Each number is 50 + 12 x the weight over the matrix's rms, rounded and kept within 0 to 99. Layers, rows and columns count from 0.

# layer 9 MLP up, 832x320, rms 0.135, rows 700-714, columns 160-319
55 58 34 39 42 41 49 70 38 49 60 53 46 49 70 19 44 65 22 50 55 37 44 79 43 49 36 61 47 60 53 34 54 56 66 51 56 31 50 49 63 32 44 35 37 29 38 55 50 42 44 67 57 57 41 56 43 60 49 72 53 41 39 38 57 39 42 54 52 37 46 69 71 55 59 49 61 54 74 74 44 62 54 82 46 49 49 39 61 47 43 57 46 54 48 47 36 22 40 40 54 61 62 22 55 48 57 40 46 61 61 53 68 54 55 52 44 56 56 46 48 54 43 61 44 73 42 45 50 49 50 51 68 60 36 42 61 55 79 46 58 54 40 83 53 47 41 42 67 46 31 76 41 39 45 59 01 55 46 45
49 40 52 32 53 48 34 65 53 66 48 64 63 70 44 49 48 32 40 61 66 59 49 47 51 25 50 56 66 34 53 53 41 45 51 48 36 76 54 48 56 27 49 46 48 44 42 48 43 33 49 54 30 54 72 49 67 67 52 45 45 64 57 55 37 67 46 57 54 57 59 47 52 57 72 39 61 22 60 53 42 15 52 45 41 54 38 50 40 37 70 52 59 50 62 33 70 70 56 51 57 31 83 62 46 61 64 50 56 58 69 48 49 36 45 38 43 42 63 53 47 58 77 19 40 30 45 63 43 68 44 53 29 58 43 37 51 34 42 49 49 50 38 72 51 48 54 56 54 56 51 49 57 47 60 66 51 48 58 61
50 53 46 67 61 70 43 45 30 30 39 67 43 42 69 54 46 50 39 57 47 55 43 49 30 57 69 46 31 48 45 54 59 46 26 74 41 53 57 40 50 41 58 47 73 46 46 43 53 49 41 56 52 55 42 44 28 65 58 66 58 42 48 29 49 49 40 49 40 44 56 58 40 40 56 42 45 49 70 60 46 63 62 56 81 30 58 47 41 33 41 47 48 47 53 49 67 40 33 56 26 53 53 53 59 42 62 43 60 43 50 63 67 53 34 43 35 54 35 42 34 50 62 41 61 51 37 70 65 46 59 50 45 57 45 74 46 71 29 29 33 53 44 55 45 40 66 55 52 43 48 51 74 43 60 85 51 57 54 38
48 54 57 55 48 56 62 62 65 72 35 43 69 25 62 18 31 60 61 49 46 43 54 53 35 55 32 31 39 49 44 61 43 71 36 58 43 42 31 46 62 38 46 55 54 51 42 51 57 70 79 49 39 61 48 39 70 70 33 39 55 57 54 41 69 67 44 47 32 44 51 56 36 44 57 45 54 43 31 65 41 36 31 71 58 45 50 55 55 37 32 53 30 55 53 45 30 48 70 47 51 60 33 27 61 32 56 41 34 41 61 50 39 49 53 66 57 42 33 56 54 18 30 49 66 52 51 57 64 61 70 48 52 55 35 39 52 39 51 47 51 69 56 49 43 60 37 70 44 54 48 15 81 55 49 65 59 50 41 66
37 52 47 64 47 54 40 41 60 48 63 59 54 24 44 49 50 18 40 64 40 54 46 37 50 49 59 29 54 61 61 47 59 60 44 38 35 56 41 63 57 50 44 49 45 47 41 27 42 40 41 48 51 24 57 36 48 37 32 68 58 46 65 32 60 46 38 44 43 51 44 44 56 62 76 57 64 38 67 66 46 41 58 60 72 41 42 74 35 49 42 51 38 50 65 47 42 60 60 42 67 39 67 52 56 51 38 62 43 48 47 45 45 65 72 35 36 43 71 51 49 46 39 42 56 63 69 47 32 53 73 59 57 59 66 38 57 43 44 52 53 71 70 56 53 67 33 36 63 28 28 53 60 42 70 40 60 43 37 49
76 45 46 43 54 36 43 37 51 58 60 55 43 58 46 58 63 39 31 38 59 56 61 56 51 46 46 62 54 54 47 67 57 53 42 33 19 62 35 52 66 72 41 43 53 38 41 99 51 64 42 51 51 52 57 60 59 46 44 52 72 37 34 74 39 47 56 56 56 74 52 60 45 37 88 45 59 50 59 64 32 53 35 54 55 31 44 57 42 54 57 72 52 56 55 42 56 26 77 58 68 63 60 79 43 39 36 41 19 22 55 46 78 39 55 47 49 49 44 60 20 52 62 45 42 41 49 54 61 47 35 50 53 57 61 56 61 50 47 46 59 46 69 46 51 58 49 28 51 35 48 47 59 72 18 48 34 55 47 58
59 57 41 48 47 45 62 64 48 52 63 39 54 39 30 43 45 16 38 49 54 37 58 43 45 42 44 45 72 35 52 27 63 66 55 45 41 16 56 47 62 45 51 52 44 33 62 62 55 68 60 55 62 45 37 52 51 65 57 58 49 62 44 44 62 33 63 40 61 54 40 63 63 49 50 29 36 48 42 33 46 62 41 54 58 37 61 42 35 55 32 53 49 39 73 45 49 50 60 53 65 50 47 52 62 66 37 38 41 35 77 62 47 56 46 38 48 44 54 41 65 55 61 28 58 44 35 27 63 47 48 48 48 43 65 58 52 46 75 58 33 47 57 41 34 35 51 65 58 57 52 48 63 38 58 42 73 57 60 29
49 47 38 47 49 49 60 54 36 57 45 67 49 53 26 56 57 45 64 46 54 65 63 63 44 59 74 50 45 32 56 66 43 40 60 53 37 45 57 46 60 49 35 53 45 59 58 42 44 46 59 79 38 58 77 38 64 36 69 50 53 43 60 51 48 44 52 57 39 30 25 37 71 47 67 48 34 58 49 52 15 56 44 39 51 48 65 50 39 41 56 38 43 55 50 52 41 60 66 68 30 66 44 59 58 46 54 49 33 60 52 47 36 41 52 54 60 48 61 64 61 58 61 56 58 37 55 49 71 49 50 53 47 47 55 58 60 49 65 48 68 39 59 42 65 65 48 47 39 46 52 48 39 38 39 59 46 36 42 49
48 45 49 57 58 50 51 47 29 54 62 49 67 37 48 34 58 52 57 56 51 68 32 68 39 40 58 33 42 43 62 47 62 37 55 43 52 36 53 37 38 53 48 44 66 49 61 47 42 66 38 65 57 37 52 56 49 30 56 48 44 37 43 29 68 65 70 48 36 36 54 61 49 49 46 34 50 41 28 63 53 72 38 52 31 53 49 40 56 55 56 53 52 43 47 50 37 51 42 60 57 82 63 45 62 42 39 45 41 53 41 47 53 65 43 62 59 60 57 50 65 43 47 38 32 53 57 50 68 45 50 47 55 48 54 49 48 62 57 34 84 41 53 39 48 56 44 61 51 41 46 41 48 48 65 41 38 48 43 53
55 64 59 44 48 59 51 50 62 51 34 53 78 39 56 21 54 48 40 53 52 71 35 65 40 53 57 72 44 73 70 54 56 37 47 51 64 44 35 59 48 57 68 29 64 37 62 61 52 52 78 47 67 63 39 45 56 58 43 58 62 23 54 50 54 69 44 28 36 29 38 40 23 58 30 48 46 50 25 58 43 52 54 53 47 40 33 51 56 45 55 36 39 34 30 56 52 42 31 46 49 59 60 53 44 60 28 58 39 59 53 58 69 30 61 23 50 48 20 57 63 59 63 39 43 39 56 63 43 46 53 67 60 55 61 42 53 24 34 49 39 56 29 48 57 55 71 51 56 65 69 36 45 45 41 40 22 53 60 41
45 63 58 61 80 40 53 33 38 43 71 38 67 50 40 45 41 57 57 50 46 57 78 64 25 51 42 63 67 58 40 29 42 43 39 47 40 59 60 55 70 57 30 53 52 69 47 51 44 44 42 54 55 42 45 43 40 48 43 55 39 64 72 56 36 57 48 44 51 62 55 35 60 40 53 60 36 18 49 51 30 57 39 49 53 37 54 46 50 55 66 43 22 52 57 23 62 40 46 46 43 22 55 73 33 43 60 60 49 43 67 51 73 65 56 45 64 57 36 38 61 47 53 46 65 46 19 49 43 80 22 40 56 81 33 65 52 55 58 59 69 39 46 30 56 55 48 49 37 66 46 32 44 58 47 73 80 49 32 66
50 42 48 54 60 45 30 66 59 27 63 61 30 44 58 46 56 47 48 44 48 27 50 63 54 65 36 58 42 42 46 43 61 35 59 59 53 73 82 45 58 41 29 56 54 52 56 32 56 41 53 38 42 54 49 62 38 63 57 36 66 54 48 55 60 68 52 40 54 43 58 60 58 43 43 22 52 63 43 53 46 38 69 38 61 44 50 80 55 39 60 51 78 30 54 47 79 62 43 42 42 60 63 48 55 67 62 78 63 41 59 61 53 35 54 27 31 26 60 50 45 58 53 48 61 50 30 27 73 45 62 21 55 55 33 56 41 55 59 67 50 46 58 43 54 36 53 57 56 58 37 49 53 47 47 44 76 42 35 33
31 45 41 50 64 68 43 61 65 57 29 56 55 68 40 36 60 64 51 59 48 35 67 37 37 58 40 45 20 35 30 53 26 71 47 66 57 64 51 39 58 30 51 44 48 63 55 45 56 27 51 48 40 42 59 52 53 56 58 50 74 34 59 56 60 45 66 40 51 33 57 41 61 39 58 45 42 66 74 52 46 41 42 33 33 42 44 39 39 50 64 41 55 58 31 50 44 62 71 58 67 50 61 27 49 51 45 66 59 55 57 52 38 53 28 53 57 49 43 54 38 18 44 47 63 32 39 43 32 60 70 58 55 62 62 44 25 44 74 52 33 50 58 58 70 40 34 50 42 37 41 34 41 38 29 60 31 61 46 80
60 59 63 47 32 57 50 48 50 73 53 37 51 39 26 56 51 49 34 31 30 74 60 45 58 23 59 55 59 54 53 37 61 42 64 57 72 60 61 42 57 37 38 37 81 40 60 53 43 54 52 49 49 46 49 57 47 66 28 47 54 40 47 47 64 54 41 26 58 47 48 36 45 59 41 53 45 61 59 56 61 55 51 54 49 56 62 66 48 43 67 59 41 39 38 52 59 29 34 48 67 67 42 48 37 74 64 36 52 64 58 37 38 50 47 55 40 42 43 68 45 51 48 48 46 37 68 35 53 57 52 35 58 54 75 21 33 60 39 27 53 52 66 49 33 51 47 52 49 47 61 46 44 45 64 58 48 52 62 29
60 41 60 47 49 46 64 50 28 50 41 42 62 41 53 54 65 69 44 56 74 48 47 44 51 55 59 59 47 44 38 43 45 44 60 59 45 43 47 47 52 72 55 50 48 33 67 69 58 43 33 61 47 47 61 61 41 67 62 59 62 61 44 39 35 43 47 40 61 29 61 65 43 50 39 56 45 54 35 83 50 54 61 31 52 44 68 61 43 47 52 53 39 75 60 70 42 49 15 56 58 40 53 56 26 44 55 57 48 31 54 63 57 47 36 64 61 42 53 42 40 53 53 16 60 38 29 50 59 39 47 72 48 38 50 47 54 50 78 50 29 37 42 42 50 58 58 66 52 44 50 43 33 64 48 59 35 45 64 61
# layer 9 MLP down (transposed), 832x320, rms 0.131, rows 700-714, columns 160-319
44 49 42 59 37 65 58 52 47 31 69 59 45 39 40 70 52 62 54 45 50 28 60 53 60 42 50 69 55 70 55 30 47 51 44 35 52 38 45 62 68 60 22 55 65 59 46 50 60 54 66 40 43 42 51 37 73 61 51 46 53 23 31 55 69 49 67 41 48 45 63 54 75 32 48 55 50 64 52 56 60 52 40 46 45 58 65 40 57 47 40 72 46 40 47 74 66 59 40 34 57 36 46 65 65 56 45 69 58 68 52 38 26 61 62 33 49 55 41 52 53 33 40 33 43 51 31 43 53 42 48 54 46 36 51 51 53 52 58 62 60 50 55 46 63 51 65 47 43 51 47 34 48 37 45 38 50 31 62 45
43 36 48 47 52 53 38 58 46 44 47 51 40 40 41 51 51 23 50 37 68 47 45 52 42 52 49 46 51 64 40 44 45 63 46 54 43 25 55 44 06 40 44 53 52 46 50 36 55 53 62 47 49 55 22 47 63 53 44 62 52 53 51 63 54 49 46 50 48 56 35 33 74 44 46 83 42 40 56 36 36 53 45 38 57 57 69 72 39 54 52 61 40 59 58 56 41 61 72 53 69 45 67 49 42 54 48 43 48 65 45 71 56 29 46 69 63 42 42 50 45 51 51 56 52 53 68 60 47 54 55 22 19 57 54 50 55 61 37 37 68 55 59 48 40 54 41 51 29 30 55 76 62 43 41 37 52 43 48 53
35 72 61 38 56 54 23 43 76 44 49 58 62 57 46 27 51 34 46 48 72 51 51 66 48 50 39 75 57 32 39 38 70 34 41 61 58 36 49 31 38 39 50 12 31 46 59 45 53 44 58 63 38 42 57 53 49 35 54 45 58 54 71 42 57 45 61 58 59 56 50 46 26 52 56 52 50 33 48 51 50 52 42 41 28 47 39 47 78 55 52 60 54 40 28 40 60 62 47 44 57 64 52 57 54 39 62 47 21 56 27 38 55 51 35 65 38 49 39 47 49 66 48 31 42 45 42 38 63 56 47 19 57 67 61 61 48 50 46 63 52 57 42 60 38 34 47 69 54 49 22 40 58 76 60 47 45 74 76 66
60 47 23 77 52 70 50 65 66 68 39 23 73 31 47 61 47 63 47 50 51 35 48 52 61 49 55 47 49 65 62 60 34 38 39 56 29 62 57 61 49 46 39 27 35 54 49 53 43 50 61 55 62 68 27 39 27 41 33 55 81 62 25 76 46 31 45 49 73 44 22 64 66 40 39 64 50 28 53 51 14 41 52 49 38 56 31 59 37 40 58 48 41 42 70 44 56 46 52 51 27 48 60 70 67 39 62 36 50 51 36 41 73 46 64 40 54 72 60 51 50 64 41 58 43 32 42 58 45 55 54 53 53 38 46 49 48 35 61 37 38 43 55 49 53 51 80 57 54 44 38 56 59 28 60 69 56 59 48 54
52 39 45 55 40 43 54 80 30 55 59 44 28 45 48 45 54 45 56 63 46 45 55 54 49 20 51 55 61 43 52 70 61 35 14 44 52 59 71 63 44 51 57 55 53 39 62 38 59 63 75 48 56 55 69 20 53 76 33 48 37 41 43 49 52 46 57 57 57 18 39 48 59 58 19 68 46 25 63 36 26 58 56 62 55 43 65 48 66 56 49 61 56 48 39 53 59 46 50 52 67 44 50 15 54 40 46 72 33 53 62 41 45 30 74 36 38 32 73 52 60 60 31 52 46 53 73 52 38 56 42 40 48 53 47 39 39 67 72 22 68 69 77 49 39 42 46 61 59 55 53 70 50 44 67 53 55 44 47 65
43 59 52 16 58 53 62 05 48 59 63 34 56 51 39 64 61 74 52 56 38 55 56 60 60 44 60 50 50 45 47 53 53 45 60 54 75 54 75 55 51 45 43 47 67 59 13 34 37 39 49 57 40 48 43 48 48 52 58 32 54 55 32 44 62 67 29 49 55 55 39 41 81 65 40 60 30 65 71 57 44 62 29 59 46 51 74 34 64 41 39 40 58 46 47 40 46 40 43 49 47 42 64 63 26 45 53 51 62 64 61 63 51 36 48 48 46 60 66 62 56 56 83 57 40 69 46 39 44 67 66 45 72 57 59 45 53 38 62 66 49 55 82 48 55 41 53 55 46 53 45 53 49 35 45 57 62 81 30 55
53 48 62 62 49 44 62 21 56 45 39 42 67 52 42 29 28 50 34 64 56 51 41 30 66 65 46 41 70 47 41 58 58 47 69 72 48 45 81 43 41 58 41 69 39 29 19 49 43 67 43 39 73 20 63 58 52 47 53 54 50 22 47 65 64 45 37 52 44 66 39 41 31 27 41 21 32 56 44 67 51 60 49 48 40 49 50 64 49 53 57 61 45 40 47 45 66 32 42 58 50 60 54 35 66 61 55 59 35 46 53 48 60 24 24 42 53 54 50 68 62 55 43 32 44 60 57 35 46 34 64 50 50 69 53 45 53 67 60 32 54 52 65 62 47 44 57 28 61 53 40 64 60 54 38 42 37 61 45 41
32 53 62 56 51 59 49 47 52 24 34 51 58 40 56 56 51 46 42 48 45 27 65 40 68 42 52 66 57 56 31 43 43 59 48 56 66 54 44 53 39 47 52 64 58 43 61 48 52 51 52 55 61 70 31 45 44 56 57 56 39 70 53 49 45 50 39 61 53 31 43 59 53 51 47 40 51 42 45 46 52 51 46 50 49 37 52 52 55 44 45 56 35 43 26 53 63 51 43 53 50 55 49 42 25 55 40 29 49 59 54 55 50 41 61 61 42 54 48 52 49 30 57 63 39 50 57 66 38 34 46 42 42 47 51 62 53 67 63 50 58 45 47 52 49 62 47 42 46 54 35 57 59 74 53 45 39 63 64 36
47 45 65 44 70 43 43 52 35 24 56 45 46 48 58 37 80 47 55 62 73 33 37 46 59 67 29 58 57 49 43 42 51 79 42 39 58 67 39 66 64 54 71 54 45 47 63 53 46 59 40 66 66 76 44 58 60 62 45 44 36 37 40 34 54 67 51 48 50 54 53 46 57 52 55 54 35 52 72 43 21 40 56 58 44 65 67 56 40 47 36 56 55 61 58 30 40 58 69 51 69 30 45 55 56 54 47 49 51 41 46 51 35 46 28 57 33 55 59 32 58 74 64 55 43 57 54 44 46 51 42 62 52 49 66 59 64 48 53 46 36 56 50 36 41 65 58 66 25 52 40 46 44 29 50 68 43 46 34 63
57 22 42 58 44 39 76 45 44 47 37 54 46 46 48 34 56 52 72 51 56 57 48 57 46 47 47 65 51 65 44 47 53 39 69 52 40 22 58 67 64 51 55 42 21 42 38 20 45 52 44 55 53 73 63 40 18 49 74 76 43 44 61 75 35 51 50 49 75 57 49 68 67 37 59 44 53 64 30 62 45 40 27 45 56 27 44 51 45 50 40 37 38 29 43 56 51 35 64 41 40 42 57 26 65 69 41 48 44 54 42 61 31 51 52 54 49 55 68 38 32 32 55 33 67 55 56 48 51 45 47 59 47 51 56 73 56 75 44 69 71 58 50 62 60 44 34 67 64 58 47 52 29 57 45 60 49 49 33 44
48 34 13 45 51 45 40 51 53 35 41 50 59 38 72 48 43 50 43 54 55 55 65 53 48 44 24 35 73 51 59 51 64 56 62 58 35 28 44 55 38 59 26 40 48 78 44 53 48 26 39 38 63 40 31 59 59 69 55 69 53 50 55 31 53 57 51 50 49 42 26 48 62 72 62 41 55 33 48 60 59 57 68 70 47 47 58 17 57 44 39 55 55 51 61 42 38 30 47 40 63 37 24 62 42 43 58 45 86 45 59 63 45 35 55 54 32 30 60 67 70 46 61 56 45 58 37 43 52 49 30 45 71 34 44 61 40 59 70 55 52 65 49 74 40 25 19 60 38 49 47 49 51 60 34 44 47 74 47 45
51 50 31 39 69 42 31 50 46 49 61 68 24 48 69 49 57 40 32 60 56 53 48 42 50 42 25 54 70 61 43 68 47 46 47 58 49 51 49 57 04 44 51 78 57 55 47 47 63 70 52 63 50 33 37 68 39 67 43 40 67 42 65 47 55 33 51 37 46 36 57 55 43 37 68 49 54 40 40 55 64 20 36 39 47 33 38 45 37 60 47 50 68 39 45 65 66 39 18 68 27 20 52 35 52 50 59 46 51 35 41 39 61 46 51 46 54 58 42 49 59 57 61 63 49 28 45 56 52 85 54 48 64 60 31 47 65 25 34 48 31 61 37 38 70 58 48 73 37 59 32 52 42 56 56 68 76 45 55 57
31 69 56 42 57 54 32 39 45 52 60 23 41 46 41 63 46 39 18 47 70 63 37 54 38 27 29 51 39 71 32 80 46 57 50 70 40 67 42 59 36 71 46 56 71 59 40 49 56 51 44 62 62 44 50 57 64 64 45 48 50 45 69 56 44 46 44 44 62 45 31 52 60 60 55 60 48 30 74 70 34 48 33 41 42 57 26 45 31 63 49 24 52 48 41 64 46 61 46 40 42 69 51 39 44 53 35 49 50 54 27 43 50 50 49 44 47 68 41 59 43 65 59 47 62 26 37 46 38 72 34 39 47 70 55 33 67 57 40 34 51 46 48 40 56 66 38 39 32 37 63 35 37 61 32 63 56 67 32 59
47 34 42 57 58 54 49 61 48 55 58 48 41 58 57 34 48 72 49 85 51 46 44 69 58 64 28 29 41 47 36 60 46 56 45 39 72 16 53 33 39 47 41 57 49 74 38 59 39 48 47 51 43 58 50 43 56 63 78 64 49 45 47 41 32 40 53 45 48 51 60 67 40 51 60 48 43 50 45 23 46 60 63 60 52 37 67 64 51 51 38 37 55 33 40 38 52 56 49 51 52 39 54 53 65 56 36 57 22 41 34 53 52 42 46 45 44 53 66 60 48 58 49 62 54 49 34 41 55 32 60 43 42 37 43 35 57 40 47 71 60 43 46 48 61 62 67 41 50 57 43 46 46 36 50 36 70 59 56 59
60 52 37 64 52 45 45 27 31 42 62 29 49 29 66 52 40 37 62 47 56 65 50 55 44 46 43 52 52 44 59 37 54 50 60 34 46 45 31 40 77 37 49 64 41 40 47 48 42 75 53 35 68 39 42 50 18 34 34 44 43 67 54 47 59 50 48 50 37 50 52 48 55 53 25 36 44 35 48 51 57 55 41 48 46 61 46 33 41 29 61 51 49 60 40 32 59 45 56 45 36 53 30 64 32 38 22 69 71 47 37 52 61 58 50 57 41 65 31 53 59 74 50 41 49 49 53 76 42 51 54 42 52 47 52 56 64 50 35 30 37 40 54 34 58 45 65 55 34 72 57 53 54 46 58 43 62 59 37 42
# layer 9 MLP gate, 832x320, rms 0.132, rows 701-714, columns 160-319
61 43 64 41 41 49 57 61 27 68 43 56 67 54 55 42 50 23 58 62 68 71 43 66 59 33 56 29 59 33 44 50 44 52 56 40 52 49 51 41 50 56 51 42 64 37 40 53 48 48 46 51 41 58 54 26 61 47 58 55 44 41 67 55 46 50 49 58 62 70 71 38 50 59 63 31 83 20 60 50 38 21 40 45 31 68 45 50 60 60 52 64 57 47 67 39 62 61 63 55 62 22 83 44 48 51 55 44 35 48 63 63 58 44 62 41 46 41 44 40 62 56 38 41 44 35 54 61 38 68 48 55 47 57 68 67 61 31 46 56 59 45 41 59 56 37 40 66 62 42 51 66 54 55 63 58 40 46 55 35
43 37 43 40 56 55 50 46 48 44 31 33 49 29 61 43 63 55 30 44 47 52 41 45 40 62 70 37 44 41 37 49 52 38 28 69 23 37 50 73 56 49 49 35 63 44 45 42 57 49 42 52 42 48 26 60 49 62 45 55 54 56 48 36 35 62 41 39 35 48 59 62 44 49 57 40 49 48 59 65 44 51 70 48 63 45 43 54 50 44 42 45 36 55 57 38 65 35 48 49 47 66 74 41 44 48 81 60 47 57 49 50 51 48 38 60 35 58 44 53 50 77 62 36 38 35 46 64 63 36 51 52 55 39 40 68 51 42 46 42 31 31 42 51 56 64 49 50 63 53 34 67 57 44 72 57 52 64 69 50
55 65 54 30 33 53 42 54 55 58 65 78 48 51 49 55 26 45 58 55 42 59 85 79 53 53 61 37 62 48 36 54 57 58 33 46 33 62 50 57 33 30 44 47 65 51 66 54 65 51 43 47 67 49 54 63 55 48 53 50 50 55 36 66 48 57 55 41 59 30 26 46 11 28 57 56 54 69 47 54 59 56 26 54 61 62 60 52 38 52 32 46 44 52 45 38 59 56 48 48 34 49 21 61 44 62 52 81 48 33 69 47 35 62 37 46 25 50 34 57 42 38 36 51 57 68 47 48 58 68 49 33 46 70 65 30 37 48 57 37 57 45 50 52 39 78 65 46 48 54 46 35 41 81 39 39 58 42 42 40
61 51 37 61 45 59 34 51 57 48 50 52 34 61 60 57 49 43 55 25 63 61 55 41 37 51 42 46 59 51 65 53 45 53 40 49 27 51 52 40 65 66 49 43 57 22 34 37 44 41 32 32 59 39 54 60 56 40 54 61 39 62 51 31 63 53 71 59 56 49 40 51 46 31 47 55 70 35 58 34 71 51 55 38 62 56 31 54 43 47 51 50 47 56 69 63 35 45 53 49 74 48 43 37 35 32 61 71 35 39 43 27 49 57 52 49 36 71 62 65 71 52 49 50 78 65 50 41 40 36 52 57 69 32 43 50 54 59 56 39 50 63 54 50 57 44 47 38 37 17 34 72 52 43 50 40 75 64 36 45
62 51 47 53 60 50 35 59 57 71 80 44 56 52 46 62 65 58 60 58 32 60 48 61 48 52 39 48 70 52 64 76 46 33 67 41 38 21 56 36 59 34 40 39 68 36 38 50 58 69 49 23 79 43 50 51 47 81 45 30 27 59 48 53 48 56 63 55 66 60 41 58 50 56 55 72 63 42 36 54 23 34 51 36 60 50 39 62 37 35 60 42 22 48 62 53 43 47 41 59 62 48 43 39 40 41 48 57 52 44 63 61 79 53 39 55 70 19 55 46 41 47 71 62 68 38 63 50 56 47 70 42 73 50 64 42 49 61 44 62 38 65 61 48 39 48 57 62 32 36 53 37 40 37 63 70 42 39 39 34
57 53 56 43 46 48 52 54 46 59 50 36 74 39 49 54 40 41 20 55 41 57 56 60 47 70 58 48 64 31 45 57 44 68 48 52 67 61 60 37 50 38 45 80 69 51 50 62 54 62 52 70 75 29 45 61 48 47 58 46 56 41 34 24 40 50 53 32 56 43 46 49 70 52 55 42 36 57 51 27 34 62 39 46 47 59 45 36 56 62 49 62 49 54 44 55 62 41 50 53 50 53 46 58 61 65 41 29 46 59 61 59 52 51 27 50 45 48 50 59 71 69 34 44 42 53 37 30 62 57 43 50 54 44 21 50 38 56 65 59 51 70 51 55 56 37 61 53 49 45 58 42 70 46 50 72 59 49 53 30
49 53 56 63 44 50 51 40 44 30 41 62 43 38 32 53 45 50 45 62 46 41 58 52 46 51 59 67 58 46 47 45 66 57 44 58 32 61 47 34 49 45 51 58 69 40 46 57 34 55 41 46 31 52 44 68 56 50 46 45 55 54 45 50 45 63 51 38 56 35 38 26 42 53 56 50 39 50 52 60 52 63 40 66 56 54 65 58 51 42 57 47 60 36 63 76 53 41 74 44 46 51 55 58 58 49 48 39 42 39 51 49 42 33 44 46 53 40 33 41 52 44 61 66 53 31 60 57 42 67 73 32 35 58 51 62 45 51 58 45 44 36 53 43 57 52 26 45 53 48 50 47 46 34 64 57 45 62 36 57
36 54 45 52 57 68 65 71 59 48 46 41 48 63 48 61 45 39 42 54 53 45 60 55 54 33 57 50 39 53 63 65 62 45 56 62 62 56 69 53 50 83 66 28 55 49 41 45 45 45 44 64 45 55 47 48 46 45 55 52 47 65 38 43 52 68 66 66 44 57 65 27 54 67 61 45 43 34 47 36 07 38 30 39 59 60 43 47 71 53 59 35 61 33 55 54 62 55 41 63 46 45 23 41 47 51 27 60 42 57 51 52 41 49 53 47 54 48 42 59 47 60 45 53 57 53 29 71 50 47 56 47 68 57 48 53 31 43 50 40 43 56 22 46 59 60 52 79 45 33 48 57 60 49 74 51 58 48 64 52
43 53 43 62 40 64 66 34 71 43 52 49 53 33 53 33 37 59 35 48 58 72 35 42 30 46 63 49 47 57 54 60 36 40 57 41 40 42 40 62 27 65 47 36 56 48 40 50 46 54 63 50 55 56 30 28 33 53 66 35 30 54 18 27 44 56 31 67 56 36 58 41 30 60 67 43 56 63 30 38 39 51 46 36 43 28 46 41 75 66 50 39 40 44 46 63 40 59 54 35 51 28 53 48 10 74 30 55 53 32 54 62 71 47 70 57 47 48 75 45 62 59 61 63 43 62 72 55 45 41 54 53 58 43 34 46 71 59 32 49 34 67 44 63 51 63 36 63 70 53 61 24 54 66 60 38 45 57 42 44
52 62 40 41 26 51 27 43 38 64 50 51 58 27 28 59 48 55 35 39 57 37 49 50 51 54 50 65 62 54 48 42 58 41 55 68 56 80 45 48 63 57 49 62 52 48 51 69 33 57 41 28 58 50 58 49 42 47 38 55 68 74 72 53 95 61 52 47 53 60 28 17 67 64 69 47 35 62 41 51 57 36 54 53 45 32 43 47 51 45 43 20 53 35 49 37 45 46 45 39 61 64 40 52 49 38 56 34 56 51 49 59 58 47 29 73 67 68 33 37 63 38 66 37 46 45 45 64 46 45 51 36 44 48 62 65 44 63 34 34 48 26 56 37 49 62 41 60 39 66 60 61 52 61 63 36 70 38 48 47
39 72 49 39 48 76 52 62 53 66 51 48 47 51 39 50 34 55 61 44 37 33 46 69 32 50 54 46 78 47 47 40 48 63 50 60 47 56 64 44 66 44 42 36 69 40 64 07 25 38 48 58 44 49 59 70 62 47 51 67 19 68 66 55 68 47 40 43 31 20 53 67 50 65 59 51 47 35 46 35 72 58 66 44 62 54 50 62 68 49 61 52 66 56 70 54 64 52 69 58 52 42 59 56 50 50 42 48 50 46 25 35 50 73 43 54 39 60 35 66 48 35 63 47 80 50 49 55 67 52 47 54 58 48 65 54 39 58 51 28 67 75 36 60 53 50 35 32 45 68 46 27 45 51 43 44 39 53 43 38
50 53 29 42 53 74 46 80 82 80 23 38 68 39 30 25 60 34 54 79 57 47 64 52 63 65 49 30 45 38 44 36 43 43 51 77 66 52 37 49 58 55 54 28 44 53 47 41 69 51 67 40 64 57 35 39 74 57 54 59 69 71 66 58 59 80 60 40 58 44 49 71 40 61 50 50 31 47 33 39 53 64 66 64 28 33 47 40 33 46 53 41 72 40 53 63 37 41 30 33 57 76 67 54 38 41 40 37 57 53 49 68 61 39 44 42 53 41 44 51 72 24 43 50 44 51 67 51 45 28 73 49 57 52 48 64 50 50 58 51 67 26 33 55 71 40 40 61 53 47 36 43 39 46 59 55 39 52 53 46
59 45 44 18 46 41 42 40 59 42 27 26 37 38 57 41 55 46 73 59 49 41 44 41 44 50 41 45 51 38 36 64 35 39 44 43 61 54 32 61 47 47 49 43 35 54 56 44 44 65 34 43 52 44 45 66 59 47 28 51 53 48 50 10 36 50 52 34 32 36 66 36 42 34 69 41 52 51 62 68 56 32 48 59 55 58 68 44 53 69 39 47 72 70 67 39 50 49 60 35 35 43 44 68 50 45 39 40 25 54 55 55 47 44 64 62 44 75 56 29 48 54 46 49 54 63 49 64 47 40 43 50 49 74 55 60 52 45 39 61 58 65 42 67 55 58 65 35 45 50 57 48 64 35 59 56 52 53 54 51
53 53 56 49 47 40 59 52 44 66 43 57 33 22 78 37 36 45 41 70 50 55 61 67 58 53 22 28 49 56 57 51 47 56 63 54 44 44 46 30 59 58 59 62 70 25 49 37 41 57 52 46 49 51 41 44 14 38 67 35 54 56 36 45 55 41 38 54 50 55 43 58 55 55 57 45 32 31 62 44 26 39 54 67 54 46 48 63 35 50 57 45 58 69 48 73 56 60 63 51 46 66 59 58 47 47 28 33 70 56 35 41 56 50 50 52 40 63 43 49 65 69 54 45 42 48 35 75 54 67 74 50 40 47 81 44 49 32 66 64 52 64 49 37 66 47 58 71 29 50 43 58 45 62 43 48 61 68 39 35